From a checkpoint of a small transformer trained on Wikipedia.
Size: 16 layers, vocabulary 2009, 3.42M parameters.
Each number is 500 + 50 x the weight over the matrix's rms, rounded and kept within 0 to 999. Layers, rows and columns count from 0. Numbers have three digits each.

# layer 11 MLP down (transposed), 512x128, rms 0.224, rows 273-298, columns 0-127
514485586551479510423490567461562488590502580531514486475449483491498589475461573560527491494518423429525520557458573447459441545520565504509469549478514488462499530510514520468483452539479477541463528505580539523490438538529518506425534476490463449497533457546511480449651511548434511466442577443491498599450456569480506458569532533436510504452516514525447516527552463515491453541435
493638498412447528509512521572452484488552423515491518478487461504483558483525499526478506575544477520558540461504561463476484496521554502426550473522500484405513568524515522522475443524494596477561554481563439476406549593465495518510449416614537529469483482542395499474465561557554459546487504442490550484556489431422524568562496485515470540517498476521583446544539555447501501487452
485566465519609620441444455534555559480489527519572519508484535573527483447572499482469598518573513418540430533393489452459540548384485539382491458502572482490481460545534543570483493454533536452570465540446538603480439407520496539526470473461417466508504433491506582539503508418374456442472438531503516491435558568494483483510448535563481449470564542614514531489489532506598433516561
552478489561534490558510455436586516467441535629511451548515458516527607469490496496513516566565508494441555424440560539498506474450561474507501467534519464547532570444477476449479515507480480492580519564561508578509522518511597479526508557516435464519549474464552393516532472491508541500530489484484490473524620517477468539505542559377525549427501486438501420540579426511482554517533
493479566551415524478526542477439468501401529513524544475534523525504549547448571485554510477517549516441514454501495548489483505564465514477550454538476500502519491503427619464517465395503490489505550461509516520435482518551537474456609467558489512518482481545541501543438525599505466484561423467521423557509452494515487477504521474570512472482484470481485512526512527523567568513496
438502594485427480532495468492448525459509520570518475583497506509486385543494550511446493570437608478457504473492492532453557543559607434497550560513472500510526495424567492607481468546503474511510473536548547495471516516402472437522439531485504541520545434481556476524492487495515477521540451479550465494544513526448532523542510458501514368537467503551452478533432511503576533483494
455585494523462404450531454462427515495488530498495543601512505526505563494517383468474522426463517410610529507432490539484608466505504616505583488441520571443545553558427520534478530549407457537456561453480620462479487463446543491548447399598523441511537500512537462522635479588430490552513558398477436449458505528457540429516504536485467546480478563499471610497498469514515527554352
498500511603499425481513539494513504482480418521500500507590416473451438537458404510516484526564489451473543501430539449474458468473536515463475471528514494589525632495505517615471543505529499447559448519509484544565570528504531456456443601451492499513576563536471476553484427473463468497596499503538511526520534546535521506439497554526566521518449572587458452499518525511499546446424
578411567513508421531513420459488471534496519430459458484471557499437490507498469528562472437610501439437542502516486554489513529474482435488562494536503481481486549462559585514388519470352511522506615473498481477483461545515495430402490572525606456494426446546484520507481505436457543507508501455478560487544533439544577497480466426466455485559481430437504555522481483474516499504488
573495466501461556450495534462497494392420457480444469524565568502576530526587544551458495555532533433411472457501435466479541495410526498507517554493389496587478427503467511467470499542437506522564457658489597453457475533477597490539482602502483506511517457538425499506570516508554432568430511516562540419503448477439398488571396492525569545425492484496396518534466557549477498463536
495471428496477513473549517545518488460501480521490547443468550449543519514632557479530443447549462510402517440533542426520481596516524571455562425505462510565490555525482524459521505454535529502552533489418445462526495480447598439524470542494543480599542478460550514564511518447573519521449428482445486495549431470473484465525425545485524561530507497548565513485511498546536506477498
461542556532510512493501516482534463505483497533514512483515466475482521529494568449520528507563483492483488507535520487555505521502497444519486526505497545546470501489511546511513505473492486472519494565531480526497481498512513477499492537511479498436539549522501491493504540503501528521506493498489505491500499502470474485453528482494501482436470491497459546503515485534454524482541
528426506450398419529546505492477425491463490464509467457418519514517541572513541457564463507464494454488510519763550533665466477475505562446482557479449498502513451493451482521512450446520448520492473502479445502515452521502449534525555497523539487576548485442499516473518427471448445483567514424452532425514469451590501476457478503457526459510524523528524487446534498507513472543550
575565505560524509571489548530462428497547509456470514554490513456422467480456424560442506580513454512453491578470524466449546477476477545576464533507449552501446525468552517525538571505535598506515496496447567490505450487508558563471564510505522542507460458582505468502495551475491482547504392477445478434481593551546433467527349564541475473526531469519462463470491502580490595429472
481494556572474494542549446449391491503450540505559600478475507512503517485482440564489502575501479562556480493411464457462492499560494425442444461541488432594537564466473410427498426560506496631475587552466464531538517459490508600484506509497497506477467458487472548488518510524489494580514451492441506484520457388590543517539579534488494504443553522482537513473451508479444583516561
482527494523521501576509518523531470472478457524487516590489461452476518478554383525582436417521525453576504481546452454565488519509491490595478472500567504581469603539487565496452566470481460484542447565556516480511513516488499473493492588551477485458545529538507472501540534504477486478473544518465432499503496457512495418463418433514453459518474468526576484447489558490581466458451
566488518561524478509482490497493501636480470481427478510511424474429491668487608498425504548527521513508503550632483516482465634481450458555470525508409539428554512523548486468508460545540473473455512456493550519517499531492499518538452606467487491439490501523505459515551455531447505493428494428459515488390461471519533485457451504481422516463525511544525511484514517555449478530528
487493482455520533487514508541531534510451521470475535467473490533489529495579474445529535518537483524450484481494522503556504513480457507473477448466503502478451512454526501566481501560490520485551469525511489535504521546498503500456513501480519461493540426484469485522510531475525417481501491494512530494433467528525489511530488485550521503488487474530492560514522492520536508512515
469508432514441544516523444505391547537438471409566461452455556540514533539389525486516496479463520483476507551578478448517426479457506416446545527543446512517488513460473475518497529476465469564422585488530493479477501535488443466489501544460483505416526470445562561559523492581455545446521442444504499472512460475516434539439471486596512463485509442449549519446519515489505507526498
404448462456504476490564502533516464458489557487577526517539501510533565485495501512523491526521489513428493510480510488481532479454490472440539521523552460481457474541488484433477506493438515475579527510489504449505570478530558495569529518527494497456427494494528517463504469489516463561529519433524529479472481542585537468474467457517508513511561564456462537541484502415514479497415
485523497489489511511486487500494453526500503535462539526504519498474553487517478505465493510579493533513510474483512510434469483411562531514462496503532501541469494504523448519478510442467567530445439531438510511448487471464532470532493433501562558564530482482495478480528460575455522441475485497499543448529551518498472522507476564500504463470531515504528505513529482506524458464498
562520505511533446505514505567462498503527537536561528486538514518476448509513440517594540508506497495490480577489489412539561510533534491426478467546500472515523580521510462482514504482433496554461474509537524505495563535464542499520523507401577433493513428504548422386472441456517503567491547489478405413501527474475536455541524458513500519517517559490544513464536494550527526540520
508485558413462468523466515527503459508545436491503390505562565356493498461500570561518533436502523439534483572620481542622534529415390397496460480442596492491510493508535460551551448549533498449479478475571447485516484485579484500430524509487521485489436505480507455564550537461468446503513551462445477467546535515499507448531479554525543517547522463533435573480468473538552483483561
536400437507462488461485517475458547461421574548440533524586502530450561465487486591482483441510521581537478437441551504496492583470455427482492542491503548457486481478558535529480485501485520510469470538557497475485476514523517518485537494552475518530566520533486446478513521562473496509502571490471553493502489408503488478575420484445416540511535425549529496603527495527480567510497
496479434439438554478546506442605453430631480465459499525522514515533559446528484455598483455481539549498498539586496520537457556545503464494489516504484444539570504466547458440437446435428495500520554499532423511438402490488541484524433496539437499438554464464481488456401474483517559500535479483409510485470499477520546462490468477475477577462508470591504454471550565510551499476466
544496498473451486552497544522529519465452478552527534488531506457565558538538470485544456486536505514518468534539483496547485552535461458447536464470487455505585495428478517455545514486462530519470567501531489500458545462501480520577506506479475452499428533429469472507512540568502519509495544488554456506487441474499480480434513557508482491454517513484553519552545560482507490466494
# layer 11 MLP up, 512x128, rms 0.202, rows 274-298, columns 0-127
449529529554539461424520548498463619443572523475540527410537485467474543453531414414497514487521439403471519548516455538502468441496429460508511425475468547623579508354508494439586424499536466493494513485392400462519462519403650497560494530479512425463497530543456581422535526594498582500555510462538517464444498486507534535499485509443497447460424480399601547443528490453588487542564
503497503480398490521531420397434571492487626429531502547395490569569522453456436592496455536550512485573465463452530519438534474517516469541475645385489405549525463428336423599501527397477566480494524583494613467466412444444498474473552582425473587550463504545518561507355495470512583521630508631663486526480501465511468459519456487460405630446526442437506445515476493472504513444446
604560557502506529484417389478572471495433447491506468410530462502557499341477555417558396445588468381374463509471545559449454481624415475480493533518616399563539425599482522503540475418591487511530517527476407475519516416435481436519528508504401444469371512507504498478498528463440581453443420396549539599530444439493468552564570575476495450491469530539553500480568455569432470525486
523465461503563509567528495631657527574522487485504439468564552497523452372465472523577513570552448510451465535421527417409531469496575506550551599523529461513523454391583485473490479539505406499463551488436417486529504557499497507526515400498532514562513594465441438410574591474540506449487492523550490447502527456456504499561506504465545554476454532472393430475467477509450495500527
543591489563505541502537384553407473546414420401534473367512485511584450525474484517463405573616492469447534487514464510470532513513508424478541544429553506439525516527472432423519461504537497520487451461514502541569472589420537415488505420513398454472449476474440527486408474565518589407482515474473600530463611522488511580554472470551548449456557563515556498503479530469516528457510
581573543586441544445468466519536616523409559424452501496431444534579436489406519488643478577484621543564471502458535603475483475527533408432468461516455492568569513535502401451516485544526493635565368531489615496455536476536441479495462436515487673387493417581495553395480594454450624498492547443457515568551589378562553584607580490597572424443441403588479533419442395542473478489533
459489524562445504509491562550526525473478490455379467496485455521540538527412531448447497529564473469469415547492487495503555444467563370617464511577535466565510511557520459435497504517491414552409543457501542535549565446473547534561571516501473489532481479493501599447560571603453443510539484424533450483338549520509449525476542556511484464468542407439566462449490500487533499581566
505616655489458513521432544546575496479528519393492500452477491441491438451483491504512464514519527513569431474434550540473534371505540440572383527548423446513493513532418468540465514458501436487398519581473562452497565412602505537461535494474521582486518477591486566362574568523480505518464555601492495530427469459401548528513440448505437541482568458526555516419437458497561364532485
656486486514453424544521435601456415561525628524474589512555447482443534383442379470517418471567527441411432574444541496440537508542478434516472485431460468539549570371397453469509574437570490520561500529460503415452534515373542441439564589473504583502477574463527413471549423521518463431543467616647610504488534517557554447507368507524511545560494583454536571458483447585488548471431
498477540599477554470543428475511500597483488453500423404421470554401494535528500528502609517558524548507619457457550517472486537411467469418469499516559530404490510411507411539467531515459419577435549440480519569461444569511571447569518534528411502480468464494567580394522448525540493456465479481556483589486509429387592545529559499623510474477476615471567556493463442643482436508382
497481473501425520462478511487494505496528465468476470492478437519499538523467511451503534484444562474480490540516540526511488513488511531505506474492552467509538508515486429496488491511560465543518465513463511457532459468527489486543525503472483518506499510485528564522489514504546605506502500556502483566507577558420492483492516581543501440539461504505555515460483534515593468531472
478489494474540547460564515500537472471468527535499372507513494552573478498451499482415434473519505544572479536468437503524425492511462481464507458503579476493450502522603478530524497508536517509469537486443354558463581448533511512495493385418562579450459357492478435547435619501478559478483475453542473449481533467569483494496427533493499470504465465540512448505627554534502592384483
547471536583512512481418430439547635573463513518512510497488378463447546377562440466454517461536455518517575501397458544443477398498562390570606485524380541470487424450578447552491590477502559522539478529485505537512475525451600547610663559440473440470481493590535474559448586597533583396533417421596512447518517549523581565443447581620521493465602517454543459455449481513602452513531
474605497491433501488421558532538483533521535498508498363474518432459549406528553472548590416450515525393403549456395580452464409471492550540498384435452492581405486605444555509493466501544392530492481528525490393563509396454517517575510427493451498543490467541490533516592562535556442549466383493497533599503474488434602502506579573506467478514483452528471458485499541485552471488434
588537551520483475475483479457541480481483578508377460500456531511451470504543456403451463500590422581439516516538578527541523508432605482517401567440448485424593462480518404578524444475560510543528578452439522539526463468604496418484547561428535497436379494522448572467435481465496533485537490473495536468396603539510516502510582540533541504543503561551507513519468423538399473446524
478526502482580550535510412496484563630452454452397466472442505537524459481508409528523441463514436482392496515489560457467485486573543419494530459462469381570537475458525390549475564442546523400569541375403502469505445480449437547475468608496457486477433474542363587475511589513605461464552568472498584457535498455558450569486497514582547564483502545531522422486545457593538498441378
447544548493471497493464455517442507470514487542501453417492516521514459517444451499485481537547487446431551465399478453459521481457550483492472562508527506542479505530492497501578471455474520455441492461472549482490552467532548464506514544502523455548476532517501561489469478572518578419455520504517505526489493470482560521563460494476444539498536539430560497485460536502515475516439
512537521573519370556507490533514477533544494511488390514530542530524479497490522438429496396420492519521428544445490549461506518494609448574486531449514453453401454541405491491474466412556493415501344444479431513436494446436640468577525482454514546581474424534483621515545436460518523469489612496501564478534568592425476461488498467561447637458372540455457518486449446586539480492542
491504544501532582448479525560598507502434551545478489530515474566524531468430444521459581540541426460487536419479489488498510489527436535403473411482508461500451534530462479474493430542504516541536471483435487462468552387466462462495559417538505482565518447524561571479451458545476490475521435473466597533494521573531544556478537490521542424508529435568482485493507466488534523560569
430462455548526500495564549504595549396512506516534412482515545481443516498444511468447502479445477527545481446478425471488429493551554506470458568478456408567398516493478494484495454487508530540448488472420454474477549520478579442481469534381498551513525559464532508479532586557538496499535525507490454538468483515419503472550491522514531450545493483556526519461498488459521493491423
483429589552513508524508499424484519493551489487553510476484444509447525462592508532535447513435435506414474524486405408466487388533403499552445501530468460539456484435552460422515524510480480471509542494478593415548562504485525459534480414565450483565509526489526439518490519566450620526555393551502432606421438549466518520496552508512543556542469563603482535441526528479483525501459
443574613603559469475476445591388470585453447533402569439442482512478430481383507500530560427440469476481531572449438502465519496434507474505428461432459559441521464483444463505611431495577446433465476493584498483432530416473431407604562488504348463523403536504545544491436440444476479539584504616460458545511558658484586555491407581467491428473536437630546409439493464582474550424368
534505499513583482489454451455494578463499557518456479490529497502447550428476542399534446597605467522539552435514402505464507416525420498577490494513488424479545493488528547457456534499566504434528363465477489475550629509521481589529508425504569492553524414485547512374589526465578465509453506455504418464415596522540492477575488516439505467457473451440526544421576395540505459452529
502468508528576465422509481614517507487476545457442426470533477465384483469438497544479388546521593469430462368497360530448420524511481531510548427508547417468435501448574461577492455566520513545506502447440469489556550421465533532542628551450515607572428430497439413481543514536492459572475524498561484509481571522543525504512524470437484533565392431517535390416511388490493551501503
456545492494544488385497522550539523456449485476551437488492551548494479517569525499489457494510573415447464508487516441492422499489544427519532447458452488591494403458533448574519470465465516553561553551513548512521506436434438529557495517483498489489568497479520486474476475560518506497500506568539448585520538470483516488508496490481524534504504440566482510566533538500611424454439